config = dict(
    num_hidden_layers=11,
    num_attention_heads=10,
    num_key_value_heads=1,
    intermediate_size=1216,
    vocab_size=2048,
    rope_fraction=0.5,
    bias='none',
    init_std_up=0.0159,
    lr_mult_o=1.26,
    decay_shape='linear',
    final_lr_fraction=0.05,
)
Each number is 128 + 24 x the weight over its row's rms, rounded and kept within 0 to 255. Layers, rows and columns count from 0. The size above them is the row's rms in percent of the matrix's.

# layer 4 attention query, 640x448, rms 0.0423, rows 23-28,87-92,151-156,215-220,279-283,343-347,407-411,471-475,534-539,598-603, columns 336-447
size [ 92  90  95  73  80  93  94 122  96  86  99  91  95 119 102  83  72 106  82 117 109  73  86  92  99 123 103  73  78 114 141 118  84  68  87 111 115  78  70  72 106  76  61  62 120  74 120 101  68  71  80  78  90  92  72  84]
[[116 129 129 175 190 145 143 152 110 161 126 129  79 168 151 152 149 140 139 112 153  94 122 162 143 134 147 146 106 128 139  98 127 118 119 115 126 112  95 131 170 120  61 110 138 114 131 117 133 120 110 127 151 131 135 146 153 116  86  95 171 115 100 155 133 118 126 153 120 111 131 153 113 131 143 111 129 166 120 137 137 143  92 169 161 122 120 139 141 143 100 154 135 138 110 135 125 147 142  94 143 136 132 109 145 124 123 141 147 137 102 120]
 [147 149 160 137 118  98 155  99 108 123 155 123 114 144 128 131 155 129 160  84 137 142 151 101 176 155 153 137 140  58 129 136 146 148 110 131 153 150 160 181 150  97 149 120 134  94  88 135  88  96 148 131 103 133 128 126  88 142 127 159 127 159 142  93 106 135 106 119 124 113  79 133 124 129 124 102  94 127 128 156 127 138 163  50 112 126 103 114 124  76 118 136 152 146 133  86 126 140 103 120 153 144 142  99 140 112 113 140 156 135 165 133]
 [ 93  74 104  94 141 148 104 144 119 109  90 136 153 109 127 136  87 108  97 163  88 146 131  93 135 118 128 126 126 136 126 140 116 101 125 125 110 122 129 109  87 187 143 124 133 202 154 127 131 165 134 125 119 105 101 106 152 149 135 114 103 120 163 126 152 137 178 116 121 111 164 136 148 118  88 151 151 119 139 111  88 123 127 149  95 140 160 121 112 154 110 135 110 114 135 130 120 121 106 150  75  82 129 137 133 143 117 148  97 104 107 149]
 [133 142 127 103 118 111 111 120 144 129  95 125 137  85 129 127  95 122 142 127 108 130 141 141  97 123 127 167 152 106 151 140 100 146 132 151 120 128 156 142  93 159  93 120  94 128 137 110 197 151 148 119 132  97 119 128 105  84 156 147 120 140 138 118 161 145 125 105 110 161 115 134 142 139 162 129 123  93 138 117 171  96 122 127 118 109 113 114  92 104 147  56  94 104 144 171 136 170 164 140 134 130 111 130 111 134 151 141  80 103 130 131]
 [150 144 139 146 112 126 130 123 103 137 137 129 125 154 156 152 169 155 158  83 171 123 130 117 142 156 147 139 110 112 135 108 145 150 129 147 145 103 115 146 158 113  74 155 138 112 131 138 116 132 152 136 121 136 133 151 141 133 103 134 154 140 112 151 150 135 123 137 125 165 115 130 118 139 158 129 105 135 125 145  95 159 137 121 164 141 109 116 146 115 113 129 166 120 123  69 130 102 142 119 186 154 129  98 129 121 137 112 167 133 159 106]
 [132 132 104 108 118 105 134 138  98 132 118 112 122 133 113 132 143 111 148 136 172 162 145 107 164 125 112 126 165 100 138 131 129  92 107 118 134 135 118 139  98 107 150 120  98 100 115 116 121 107 157 162 160 106  92 151 136 126 128 138 122 151 160 173 120 134 108 130 106 154  82 126 154 119 109 108 142 160 145 108 183 132 136 114 134 164 128 138  83 121 114 149  41 135 158  66 159  85 113 131 154 137 144  99 173 113 120 130 132  94 146 124]
 [129 186 128 127 141 114 152 119 155  91  96 141 129 146 109 121 164 138 102 131 105 115  93 139 168  97 126 150  87 121 138 138 118 153 133 139 173 110 159 133 156 116 119 110 170 136 136 157 142 154 149 121 173 161 148 148 169 128 110 113 112  92 151 136 122  96 139 167 136 130 125 152 119 144 169 102 107 144 150 108 147 138 163 157 135  95  83 136 152 113  73 111 158 114 105 124 129 155 150  97 144 141 154 128 144 113 100 150 165 121 152 120]
 [122 155 150 130 103 132 162 129 123  91 123 140  59 110 132 137 123 122  97 134 114 142 142 105 118 155 186 166 136 140 134 151 125 171 107 148 180 126 108 103 115 138 125 161 142 135 139 129 111 115 117 141 136 136 112 128 102 109 138 106 122 119 126 128 148 106 141 117 118 153 116 124 142 128 148 205 121 103 134 119 123 132 130 130 112  75 149 119 142 158 109 120 140 133 116 144 117  86 169 110 101 174 136 116 114 123 107 101 197 101 111 146]
 [153  92 110 152 146 141  85 129 113 193 185 123 182 155 142 129 142 107 175 128 156  90 119 143 112 130 102 124 139 119 154  91 138  91 138 120  60 105 135 159 108 168 139 115  96 107 104 121 126 128 124 125 113  87 123 130 111 163 155 141 137 135 123  93 145 167 116 109 123 146 120 128 132 145 102 114 128 143 105 152 143 106 128  86 137 174 123 137  98 105 158 117 113 132 176 122 129 160  67 168 142 111 111 139 130 156 172 160  76 148 104 132]
 [ 89  52 120 162 118 120 121 123 116 144 129 111 105 121 126 113  85 120 146 113 156  99 120 111  99 107 136 107 122 123 113 118 111 133  96 101 106 131 110 198  98 129 146 184  87 106 129 113 110 123 118  89 101  75  87 138 129 113 152 102 118 142  72 199 145 134 124 136 109  91 143 149 110  74 160 151 126 145 104 119 143 149 120 133 120 104 136 132 125 133 175 132 139 120 118 107 113 106 130 119 118 118 107 124 102 100 100 127 118 163  73  96]
 [126 181 151 107 154 110 149 120 156  80  81 152 125 139 118 151 168 132  83 131 118 131 114 141 168 100 130 166  96 114 142 146 108 161 145 150 186  94 161 129 160 121  97 117 162 141 147 135 126 158 143 126 173 171 135 137 146 129 105 114 110  98 149 124 124 100 138 171 125 123  98 142 117 143 174 118 122 140 140 127 140 144 139 147 130  97  84 125 151 127  41 124 129 129  99 156 130 131 171 105 132 159 172 125 149 124 120 150 160 115 139 138]
 [125 141 130  79 124 140 106 127 127 153 133 152 146 137 141 159 124 112 149 145 148 116 126 138 181 146 110 141  99 136 201 142 119 142 160 150 115 137  70 131 115 168 166 151 168 143 126  93 128 136 127 112 115 148 149 140 131 185 124 118 152 128 141 105 151 115 169 129 143 161 122  86 140 144 135 122 152 117 153 107 108  96 150  62 112 121 106 139 155 116 120  79 114  96 141 152 189 153 113 147 152 135 154 146  97 148 134 154 116 105 160 156]
 [100 168 126  81 117 118 144 144 155  78 120 153 145 162 140 139 183 143 122 107  99 127 138 103 126 115 109 110 126 132  96 120 189 139 141 117 117 124 109 138 139 129 158 110 187 120  87 128 132 168  97 128 150 200 159 100 148 131 103 120 133 115 139 131 142  97 148 133 123 158 153 112 171 113 124 112 160 115 118 125 184  97 134 110 119 122 156 147 137 154 129 141 140 107 130 146 146 152  91 106 130 125 127 151 125 163 129  82 109 150 122 153]
 [157 125 130 145 123 130 104 119  84 160 118 115 101 105 132 149  97  93 187 123 135 158 137 124 125 181 154 128 142 105 167 154 164 158 119 167 128 124 114  83 113 124 124 127 121 146 210 177 101 123 138 121 139  64 122  85 103 164 150 186 137 144 118 102 112 151 139  89 120 119  94 117 108 142 115 167 135 127 128 126 116 109 146 101 106 158 127 102 151 137 119 121 109 101 128 140 128 121 128 191 144 144 110 122 142 133 147 125 139  89 159 109]
 [149 126 113  96 129 104 137 113 163 141 138 149 146 129 137 117 161 144  97 147 116 134 117  96 132  97 115 127 131 131 120 106 121 112 116 132 155 108 128 111 160 145 115 107 144 119  93 103 137 127 137 130 114 197 142 163 145  93  79  95  99 130 137 136 125  86 138 148 151 140 146 131 136 103 137 120 130 148 124 123 132 159 138 170 155  95 134 146 140 118 109 137 139 151 140 121 102 141 105  87 121 130 161 138  90  79 101 145 142 166 128 155]
 [125  39 136  82 132 136 104 122  83 130 134 124 123 111 118 111  95  93 129 129 174 106 126 114 153 120 148 104 135 110 139 123 129 117 114 122  95 129 105 144 123 145 119 180  83 156 125 131 137 120 158  62  73  66  87 140 111 111 125 140 122 122 170 146 155 171  93 118 103  92 123 115 117 144 155 154 133 132 144 128 116 101 124 108 145 153 109  91 129 128 163 103 107 129 122 144 108 143 117 116 126 138 136 121 107 123 137 146 146 125 131  95]
 [ 64 195 130 172 106 137 156 126 159 116 106 159 129 165 124 146 142  70 150  84 141 109 178 116 132 119 132 181 124 123 136 153 176 169 133 127 110 153  98 128 119 161 142 106 130 131 163 125 164 178  98 159 175  93 130  97  96 150 147 131 137 135  91 106 116  85 154 141 123 136 129 134 156 120  92 139 128 126 128 105 142 117 116 113 104 154 141 112  93 108 152 138 125  95 157 129 176 139 111 162 134 141 129 140 157 177 115 105 113 126 127 122]
 [162 144 151 114 134 143 129 140 109 154 156  94 153 142 113 128 152 159 111  92 135 165 123 138 134 146 146 192 127 153 147 150 115  95  94 115 150 141 124 113 145 115 121 129 128 158 135 106 135 118 159 141 177 105 141 140 131 122 115 117 137 113 134 131 106 127 142 148 122 124 121 195 160 165 103 121 101 111 146 134 121 177 118 157 121 120 117 116 128 111  97 135 114 141 126 149 150 168 132  89  92 155 167  83 146  99  95 183 179 148 119 137]
 [ 92 104 125 103 134 134  86 156 117 106 144 136 131 165 106 104 157 121 121 123 147 121 159 183 127 119 107 138 158  98 127 145 173 115 139 106 153 148 159 113 141 116 153  71 142 135 120 159 135 123 170 135 158 139 121 109 126 104 103 131 144 141 150  54 114 106 134 156 141 144 126 143 130 111  96 116 105 110 151 124 119 123 119 129 123 154 150 148 160 120 159 138 120 161 117 153 148 162 123 103 132 154  99 109 145 134 121 131 118 156 148 151]
 [125 107 148 105 119 131 138 147  97  86 146 149 108  94 145 147 124 114 136 132  80 153 164  97 138 136 140 154 103 140 159 107 136 152 156 129 137 130  64 115 105 162  86 116 120 137 113 165 122 123 112 161 109 124 115 124 123 142  95 127 129 128 142 133 138 152 140 109  74 141 116 121 165 184 115 163 142 128 126 125 104 117 130 123 146 124  89  70 136 167  84 128 111 105 153  85 148 117 119 149 122 156 173 137 101 113 105 122 166  84 100 116]
 [164 134 140 141 116 152 151  98 146 180 128 104 149 132 129 131 133 133 119 151 134 134  96 143 130 162 158 124 158 114 137 130 125 111 105 141 122 162 153 106 150 108 156 153 134 141 144  72 158 126 109  92 155 129 165 149 123 104 139 134 126 134 115 136 122 120 115 117 144 113 140 120  90 109 125 102 109 117 103 130 149 131 146 103 148 129 172 158 125  90 133 108 152 133 151 143 139 148 122 125 115 119 113 145 127 142 179 140 111 131 107 130]
 [161 127 119 149 100 113 171 121 158 130 156 123 132 110 158 102  88 122 107 128  91  87 117 128 142 115 119 123 101 133  79 107 114 106  82 129 132 102 113 201 115 151  83 166 110 175 192 117 175 115 132 121  85 172 161 152 121  77 140 143 106 116 121 146 164 147 116 114 175 124 128 104 149 122 166 172 138 117 135 113 110 130 127  85 171 121 136  91 133 140 112 128 143  81 147  75  91 111 159 122 108 164 138 128 154 140 128 129 171 113 130  99]
 [115 149 112 105 120 129  89 108  94 117 128 170 101 110 149 141 127 111 152 129 153 162 201 103 108 138 111 127 148 134 150 123 172 159 178 115 154 128 105 100 101 141  99  83 121 131 113 164 132 118 165 185 131 100 107  95 101 149  95 127 127 171 129  82  98 116 122 120  70 146 133 116 149 125 109 158 127 115 163 150 106 121 111 138 129 135  69 119 150 140 107 113  71 114 118 134 141 157 120 139 142 145 155 128 109 125 110 107 128 161 113 165]
 [144 149 106 149 118 111 131 150 136 117 145 129 123 186 142 121 117 107  89 119 113 169 104 147  77 186 126 113 121 115 124 137 131 129 137 133 136 148 133  81 114 118 136 102 135 133 136  76  98 141 130 115 131 142 138 106 122 116 123 115 137 141  43 110 157 124 114 130  83  76 128 137 124  82  91 118 111  95 139  98 133  98 139 111 149 145 130 160 103 129 154 117 102 131 133 150 188  97 116 157 100  96 114 137 118 115 164 124  79 133 120  70]
 [154 157 143 135 114 131 123 134 123  87 161 135 152 152 112 143 121 183 141 131 107 105 117  85 152 139 115  56 126 102 159 128 156 126 177 131 127 182 148 100 155 126 156  98 177 111  97 163 141 147 116 119 142 168 165 105 147  92  94 123 115 155 122 108  81 113 111 143 125 159 124 112 106 118  98 143 129 139 117 145 163 111 112 160 113 139 153 151 182 144 133 132 143 138 122 128 148 126 106 133 119 165 134 154 150 132 115 144 134 144 158 123]
 [104 111 143 150 142 116 133  95 124 149  97 121 105 114 133 146 162  76  89 105 149 156 103 126 108 147 163 155  91 140 138 155 125 184  98 139 123 151 134 158 122 132 116 150  76 171 163 132  86 114 165 129 107  75 127 118  85 165 180 144 121 134 110 124 151 145 160 139 148  95  97 155 129 130 137 144  91 134 138 121 107 107 154 130 143 134 126  96 101  87  97 136  90 115 172 122 128 120 125 140 145 124 130 138 116 150 147 150 145 147 102 119]
 [ 94 107 114 127 103 123 130 139 122 110 155 113 114 128 133 127  91 148 162 140 131 100 165 131 125  75  93 162 157 144 116 123 126  67 105  94 117  96 114 131 130 131 113 163 136  99 118  83 147 144 132 108 134 152  86 167 135 141 120 114 138 122 142 147 133 113 125 122 117 110 181 127 123 142 109 118 144 170 118 139 166 153 126 117 144  89  94 151 117 138 139 140 170 144  23 160 127 122 147 107 122 107 177 113 150 124  74 136 153 128 141 104]
 [101  98  92 121 124 108 154 156 119 133  71 108 116 126 146  93 125 119 124 135 123 166 120 116  69 130 124 126 127 107 114 153 126 144 121 122 151 152 129 141 102 102  79 135  73 121 137 117 116 118 106 164  86  91 101 175 117 159 160 130 147 122 141 154 139 149 126 130 113 133 145  74  95 127 119 149 111 169 144 139 160 113 137 119 129 143 129 132 126 128 182 109 156 175 125 147 135 133 144 137 100 141 114 170 166 161 118 130 137 108  94  97]
 [160 164 116 120 119 127 130  97 129 150 133 120 127 113 110 132 136 136 120 122  97 125 103  85 154 160 149 101 102  96 157 127 147 167 160 152 142 161 150 112 155 137 147  96 121  98  99 154 144 121 141 134 170 132 163 128  96 116 146 132 106 157  84 109 108  92 119 139 154 145  84 105 140 154 149 144 103  95 150 130 149 137 129 142 110 119 130 113 132 117 115 136 119 125 179 119 137 149 121 140 125 162 119 143 144 135 170  99 119 133 114 148]
 [155 142 111  97 150 117 127 119 157 138 146 111 156 148 132 132 158 129 135 110 119 119 146 128 106 128  98 127 123 117  92 102 137 117 110 159 102 147 136 151 165 137 134 127 197 161 121 149 131 129 111 156 139 158 175  82 134 113 136 153 136 137 160 140 103 129 128 132  97 148 117 135  99 108 123 138 153  87 132 138 100 110 114 156 134 179 133 129 134 135 163 122 141 135 105 177 134 128 123 150  99 132 135 108 158 132 158  91 130 129 159 114]
 [ 79 129 179 122 131 136 109  99  97  94  93 141  86 121 138 156  89 123 174 111 143 152 115 121 124 136 154 117 127 147 153 168 147 149 135 147 141  77 119 126 116 120 119 142 103 119 142 118 107 154 150  80 134 115  96 136 110 185 148 124 143 113 122 132 124 154 140 132 134 137 119 138 150 120 183 140 117 154 135 133 150 142 157  98  84  89 113  91 131 122  70 127  95 114 140 133 121 137 132 124 176 130 138 135  99 122 140 153 131 111 126 143]
 [147 110  93 134 135  98 168 159 156 131 151 144 140 123 110 124 158 141  58 155 123 111 147 137 111 138 110 145 128 124 122  82 132 113 111 135 152 162 134 114 179 147 115  79 164 142  81 143 147  86 119 134  87 107 131 130 150  96 111 105  85 116 117 113 123  89 107 151 124  78 135 113 115 121  64 145 157 102 105 136 127 127 124 148 149 132 120 155 139 100 180 133 161 137 106 135 134 101 117 135 104 131 133 122 136  93 146 127 157 147 130 129]
 [103 130  99 124  80 152 141 136  99 112  96 121 126 110 143 105 114 136 172 124 137 109 133 112 153  96 123 111 141 127 147 137 103 136 156  87  85  91 143 121  75 107  56 154  90 126  99 121 149 136 153 139 108 136 103 156 114 106 116 125 112 122 132 152 141 135 123 119 136 104 172 126 168 135 145 134 130 167 122 112 201  99 156  71 112 142 116  93 106 102 124 148 122 128 131 121 122 122 125 115 151 126 128 146 141 157 116 117 115 117 115 146]
 [ 99 128 174 130 178 145 113  70 145 132 137 113  97 125 145 144 172 106 138  93 151 155 133 145 104 121 134 131 111 131  93 136 165 101 124 196 112 109 129 144 128 135 128 176 106 104 190 127 121 175 137 122 161 147 111 107 104 164 147 192 153 159 150 174 127 154 175  95 107 152 101 148  62 133 153 124 131 125 129 144  86 128 122 158 135 125 124  92 143 146 136 175 115 137 161 141 115 131 153 166 147 139 107 132  80 160 105  92 116 128 111 123]
 [107 134 104 111 130 142 152 171 115 123 135 106 133 142 106 132 117 131 146 123 146 101 138 167 133  99 118 104 128 120 100 117  96 113 130 136 145 131 142 125 151 100  69 128  93 132 114 148 152 114 156 107 161 168 126 126 139 184 159 123 137 107 168 148  92 123 106 117 119 131 163 158 108 131  95 101 123 164 116 142 155  43 100 147  76 140 111 103 127 125 140 198 133 180  97 167 134 124 131 132 108 120 148 140  98 118 136 135 114  89 112 132]
 [132 129 135 128 120 113 107  92 114 176  90 156 121 152 130 153 139 120 173  92 110 157 125 107 137 128 113 136  99 154 137 156 169 162 170 144 109  80 127 154 119 125 165 127 164 131 173 126  94 139 126 145 110 102 141 109 114  87 109 139 127 141 121 119 144 115 187 140 137 136  89 115 147  93 145 147 139  88 147  99 115 152 155 107 150 105 114 113 137 127  94 115 146  85 139 110 118 141 128 143 196 136 120  95 127 164 108 111 106 149 142 167]
 [124  99 153 159 144 139 145 153 141 106 134 126 108 130 128 119 124 140  63 166 155 109 130 166 123 138 131 146 135 132 147 130 116 105  70 105 117 136 154 111 167 159 118 106  91  80 101 124 126 122 109 105 132  99 122 123 113 179 184 130 136 118 101 135 130 172 104 120 103 101 119 144 107 180 112 127 127 151 104 132 153 117 146 144 124 127 118 131  92 103 177 119  75 146 123 156 114 115 136 119 118 113 148 140 130  89 126 169 147 172 124 110]
 [121 152 125 143 124 138 130  98 111 150 147  83 146 108 161 149  98 124 114 136 118 129 146  97 145 141 156 149 114 137 138  85 163 149 127 108  77  87  84 111 122 129 129 114 127 168 174 122 143 143  98 143 113 123 137 133 131  88 124 135 113 115  99 120 168 156 134 109 109 154 163 100 137 122 181 141 156  82 133 117 112 215  98 130 173 104 138 144 186 165 155  61 150  58 174 119 137  97 139 166 130 110 123 137  99 120 117 126 142 129 101 124]
 [141 172 145 106 115 123 140 138 125 162 137 137 128 140 137 118 152 136 174 108 132 125 126 138 181 160 126 125 136 110 148 119 120 136 165 177 167 146 150 164 153 116  88 153 111 143 153 101 148 108 169 128 121 129 148 125 105 133 133 143 133 129 177 144  99  84 107 119 130 145 115 154 117 112  98 138 105 155 115 142 123  67 105 129 114 181 109  90  96 125 101 182 136 131 113 109 157 143 163 147 140 160 131 133 119 144 115 130 113 111 140 126]
 [165 127 136 101 133  99 139 148 137 166 139 165 156 152 144 121 137 139 116 122 115 123 115 106 155 127 138  97 145 129 147  87 101 106 189 138 163 150 160 108 162  94 148 126 160 122 101 171  91  88 165 155 144 146 141 144 159 121 116 118 126 132 150 110 146 109 111 147 117 128 123 113 117 155  91 135 150 122  98 115 168  98  88 157 140 141 126 159 184 130 128 126 128 144 123 113 160 156 131 165 127 172 138 128 162 152 117 104 114 117 148 107]
 [120 108 123 140 138 132 138 128  95 124 136 141 115  91 100 147 112 123 118 133 122 171 150 132 142 134 147 123 121 111 172 136 131 130 138 145 117 161  99 101  91 130 105 131 104 175 130 151 116 127 135 100  79 107 114  88  81 132 168 126 156 133  70 117  86 127 124  83 144  99 117 118 119 123 145 125 134 103 132 137 115 119 112 120 101 137 116  99 125 127 139 127  97 104 101 141 116 121 147 128 118 165 128 173 110 130  90 141 114 129 124 107]
 [ 89 144 130 148 115 147 115 137 140 115 120  92 137 129 129 113 147  93 141  97 165 115 131 130  70  95 100 171 133 149  76 135 131 114  75 121 117  90 128 154 129 154 131 155  96  79 126  81 143 173 103 123 144 134  79 140 131 149  99 131  99 116 143 138 141 130 161 158 116 140 160 158 165  91 163  96 111 155 138 135 148 148 169 132 152  89 125 125  84 126 115 146 136 155 140 114 141 120 101  77 111  94 142 109  99 135 166 173 148 124 131 146]
 [117 146  92 155 114 122 123 136 148 146  37 152 118  74 113 145 149 105 132 126 120 108 121 164 127 138 129 124 120 139 134 154 105 131 111 151 129 109  84 154  78 131 111 121 121 117 143  90 152 161 102 101 108 106 125 121 131 126 153 124 108 126 101 179 145 114 145 136 123 114 117 167  94 113 137 136 146 146 114 146 112 114 154 134 130 123 132 117 113 104 167  88 119 116 155 105 101 141 136 119 108 139 116  98  98 120 139 139 122 116 108 126]
 [167 129 112  97 144 107 126 117 138 177 141 184 159 151 138 137 116 143 104 121  92 131 139  91 144 121 130 111 158 136 156  78 118 139 185 150 166 141 164 101 155  92 144 113 169 141 110 172  68  94 176 146 132 116 165 126 108 104 153 124 147 151 144 113 124 123 100 109 125 132 119  86 119 169 102 163 139 101 115 120 112 114  77 155 125 145  98 123 175 119 130 134 125 128 144 156 132 141 158 182 140 153 147 141 147 138 107 103 108 128 137 148]
 [117 126 105 124 121 128  91 117 111 180 150 132 183 153 144 120 150 124 125 112 149 143 115 113 127 132 135  93 156 112  99  82 128 151 133 119 100 133 176 133 150 125 166  60 145 133 118  98 161 137 153 129  97 122 184 110 136 135  78 173 154 145 148 103 148 155  97 107 132 149 144 114 121 126 108 106 113 112 120 113  96  98 123 152 142 152 136 138 153 124 182 150 148 136 165 138 155 160 120 157 106 124 106 142 135 152 157  94 140 145 140 138]
 [151 119 142 114 114 117 132 132 114 149 179 133 167 161  63 117 147 162 143 129 167 123 143 114 115 139 122 137 140 127 132  94 106  98 161 145 128  83 183 115 161 105 117 144 131 133 145 148 131  98 161 161 167 140 158  86 142  98 147 144 105  94 166 141  83 110 122 123  90 208  91 172 111 128 136  96 145 124 129 105 116 134 118  97 110 142 110 146 178 116 103 121  89 101 127 148 132 146  97 141 137  89 104  93 149 150 135 119 125 139 113 148]
 [116 117 139 103 129 142 121 107 148  67  91 154  96  84 139 145 111  82 133 126  65 147 157 141 124 113 146 164  88 138 135 160 153 126 163 135 155 116  74 123  71 181 115 150 120 127 114 171 117 160 131 110 150 140  77 145  96 154 145  97 112 132 133 125 126 109 154 135 134 101 129 129 155 134 143 173 141 122 128 139 117 147 124 122 118 105 124  96 114 137  88 101 109  94 124 127 117 115 143  88 160 143 175 138  99  85 115 147 115 125 134 116]
 [114 144  95 144 109 105 121 129 108 215 152  91 126 175 100 142 157 159 114 106 189 139 132 120 119 133 122  81 182 113 110 132 132 152  97 102 122 140 159 110 181 101 152 137 125 138 146  88 125 121 124 141  87 112 168 109 124 101 121 165 134 141 137 147 125 169 101 107  95 153 137 141 118 119 131 118 138 118 137 123 132  97 160 146 126 155 129 124 134 128 211 140 139 152 142 127  94 157 132 170  85 127  88  60 141 152 169  82 165 130 134 133]
 [110 115 123 131 150 147 126 132  96 104  67 130 126 137 135 106 102 128 131 113 166  73 107 127 118 121 126 114 125 127 106 159 175 144 117 115 116 108 114 160  90 140 139 143 106 118 131 113 183 135  93 111 128 147  79 153 132 139 161  92 143 128 108 183 146 132 119 151 135  82 143 110 156 113 128 149 107 146 161 124 176 151 160 141 149 139 128 137  94 139 150 121 145 121 120 136 122 155 158 138 105 110 109  90 178 122  89 142 122 101 118 102]
 [147 131 140 146  77 107 125 107 163  97 163 186 127  78 110 140 103 130 114 167 103 133 131 128 129 117 123 172  90 120 154 114 117 118 171 166 145 111 111 126 115 164  85 139 140 139 121 159 140 117 189 140 185 137 140 139 112 129 148 106 105 120 125 124 123  80 143 135 165 163  97 119 105 149 136 148 152 129 114 124 137 119 123 103 118  95  93 131 149 109  63 108 119 100 124 127 170 137  91  97 165 149 176 188  87 118 117 152 134 128 113 112]
 [ 98  95 137 126 119 165 108 109 131 152 101 111 139  97 150 127  87 144 112 146  82 136 131 133 115 155 153 100 140 154  83 153 157  93  85 134 137 153  99 113 131 149 138  90 115 100 136  78 215 126 112 110 117 144 136 145 133 129 108 139 143 148 125 170 133 109 138 118 115 146 117 113 136 119 109 131 163 119 138 146  82 155 120 147 161 141 168 113 139 168 175 116 106 121 178 142 137 142  85 134 121 104 102 136 135 115  96 108 133 146 129 125]
 [153 139 143 175 140 151 155 147 120  97 157 125  94 149 133 122 108 109 123 141 158 132  95  91 154 107 133 159  99 119 188 116 107 118 154 152 158 135 148 135  99 159 134 137 145 165 113 164  54 132  94 143 128 142  91 123 143 146 146  95 110 106 166 104 106 133 117 146 101 137 134 153 145 122 160 119  93 154 112 124 156 115 159 112 110 137 152 154 127 128  75 110 135 124  90 107 153  94 158 119 114 115 116 149 154 123 121 162  78  64 128 143]
 [153 132 134  98 135 116 108  74 129 172 121 135 149 137 149 144 158 124 125  98 132 115 159 120 102 127 106 135 142 140 110 153 126 168 132 110  84  89 127 119 135  75  97 147 123 108 149 148 109  96 200 129 147  45 164 108  94 147 135 144 122 173 103 126 145 123 127 121 132 142 107 127 132 160 147 147 123  75 159 106 142 102  92 136  98 133 101 127 117 105 122 146 142  97 122 132 130 148 102 146 124 166 181  95 114 136 138 115 161 146 157 146]
 [ 94 115 122 103 126 164 142 168 129 111 108 117 124 117 137 129 101 148 154 140 132 153 140 129 163 165 126  70 158 135 110 107 128 112 112 130 187 134 102 115 126 141 132 137 129  97 134  92 149 112 121 153 111 158 107 120 112 129 127 143 123 111 132 145 133 135 130 111 119  83 121 108 124  94 112 117 166 128 121 169  99 116 124 156 128 153 164 101 154 145 161 146 126 169 137 165 132 120 164 123 143 156  73  94 120 112 143 129 128 138 144 150]
 [132 140 108 140 123 184 118 168 113  87 125 136 163 116 109 148 134 120 132 104 124 120 112 121  89 118 133  72 141 143 113 199 138 146 139 111 129  80 130 131  59  82 101 158 122 140 115  86 148  99 173 145 122 105 138 170 128 138 101 134 115 122  87 159 142 165 134 130 120 110 126 135 171 200 120 144 126 145 141 119 156 132  90 127 120 126 128 136 122 118 116  92 132 131  88 152 161  96  94 166 153 105 133 127 115 137 144 139 125 151 153 100]
 [152 152 106 176 125  85 119  69 140 139 159 152 100 136 123 120 151 109 124 143 125 108 124 128 177 103 101 209 108 105 188 138 118 149 149 140 133 145 139 133 137 168 136 141 151 163 127 162  74 158 121 135 148 111 110 119 102 159 181 116 137 136 143 103 128 106 123 131 153 139 116 140 121 116 156 143  99 121 145 114 137 116 164 115 109 138 101 135 105  81  81 112 135  92 140 107 126 152 122 131 120 157 194 188 140 136 117 138 131 103 109 112]]
# layer 4 attention key, 64x448, rms 0.0407, rows 22-27, columns 336-447
size [ 85  72  59  91 182 121]
[[120 200 155 162 108  98 112 126 108 108 131 148 138 143 113 152 158 137 166 115  94 112 140 115 134 127 131 105 142 129 135 120 124 122 160 117  97 130 113 125 124 154 146 123 194 142 150 168 118 174  99 119 120 134 127 111 168 133 110 155 126 109 154 106 167 128 169  85 113 120 106 149 126 152 157 124 151 127 123  93 182 122  96 120 127 120 110 107 149 146  91 128 127 128 122 148  97 116 131 157 172 111 125 108 114 124  97 113 128 164 135 118]
 [103  97 130 144 136 126 124 157 104  98 102  98 120 142 158 131 123 160 145 158 161 140  81 169 132 131 168 145 113 138 106 126 125 100  90  98 132 116 131 171 173 122 140 135 122 118 143 104 139 116 109 123 111 171  98 145 171 101 145 139 119  70 133 151 126 151 139 124 116 112 163  95 143 139 159  80 128 156 104 120  99 161 141  58 144 104 148 159 126 142 127 108 147 132 125 119 184 127 168 132 169  89  97 114 129 111 178 150 138 149 107 120]
 [151 126 129  98 155 107 131 121 135 132 167 140 123 100 117 102 119 132  97 140 119 109 126 128 115 118  88 159  92 114 174 148 124 162 124 193 141 142 152 126  84 109 109 128 104  93  64 137 123 119 136 129 164 139 142 141  46 151 140 107 137 149 115 123 167  96 115 147 142 119  92 147 103 148 128 129  88 149 125 110 135 149 114 143 148 118 108 131 147  92 177 112 102  93 135 121 110 152 137 136  89 147 131 130 148 141  92 127 156 122 125 131]
 [130 116 108 169 141 127 114 149 138  95  98 159 120 158 136 150 143 109 135 116 152 141 141 116 120 157 135 131 161 135 124 127 146  86 116 132 111 114  99 154 114 125 117 132 142 190 147 130  79 106 122 150 118 114 112 119 165 170 128 131 121 139 150 114 148 117 168 106 113 148 154 127 122 101 161 140 203 109 143  94 131 115 109 122  83 168 143 111  83 141 101 139 184 147 112 131 155 109 124 141 145  76 165 105 130 121 144 138 120 148 143 134]
 [134 129 102  95 105 105 113  87 149 122 110 131 105  71 118 151 134 119 137 129 116 145 142 131 133 137 119 110 131 153 166 145 144 147 116 143 139 142  96 118  77 123 100 148 107 108 102 123 134 132 154 160 132 128 140 135   4 135 123 127 113 152  84 156 121 117 135 118 149 137 104 127 113 137 144 139 126 130 133 124 145 117 122 123 127 122  99 111 121  90 151 128 122  92 134 126 125 165 128 133 138 153 135 129 123 125 105 108 147 108 111 127]
 [ 97 134 168 161 160 155 151 130 120 125 140 101 119 131 142 102 141 135  99 125 149  98  70 133 151 122 139 139 123 121  93  90 107 122 107 110 134 123 178 147 162 132 142 150 114 101 150 132 148 112  91  86 134 163 113 177 221 120 162 128 128 105 151 117 114 146 110 147 112 112 114 150 129 128 131  84 116 162  99 136 153 154 155 117 148 103 155 167 125 134 148 118 126 163 129 119 124 101 142 103  92 101  97 106 139  95 140 160 145 112 122 118]]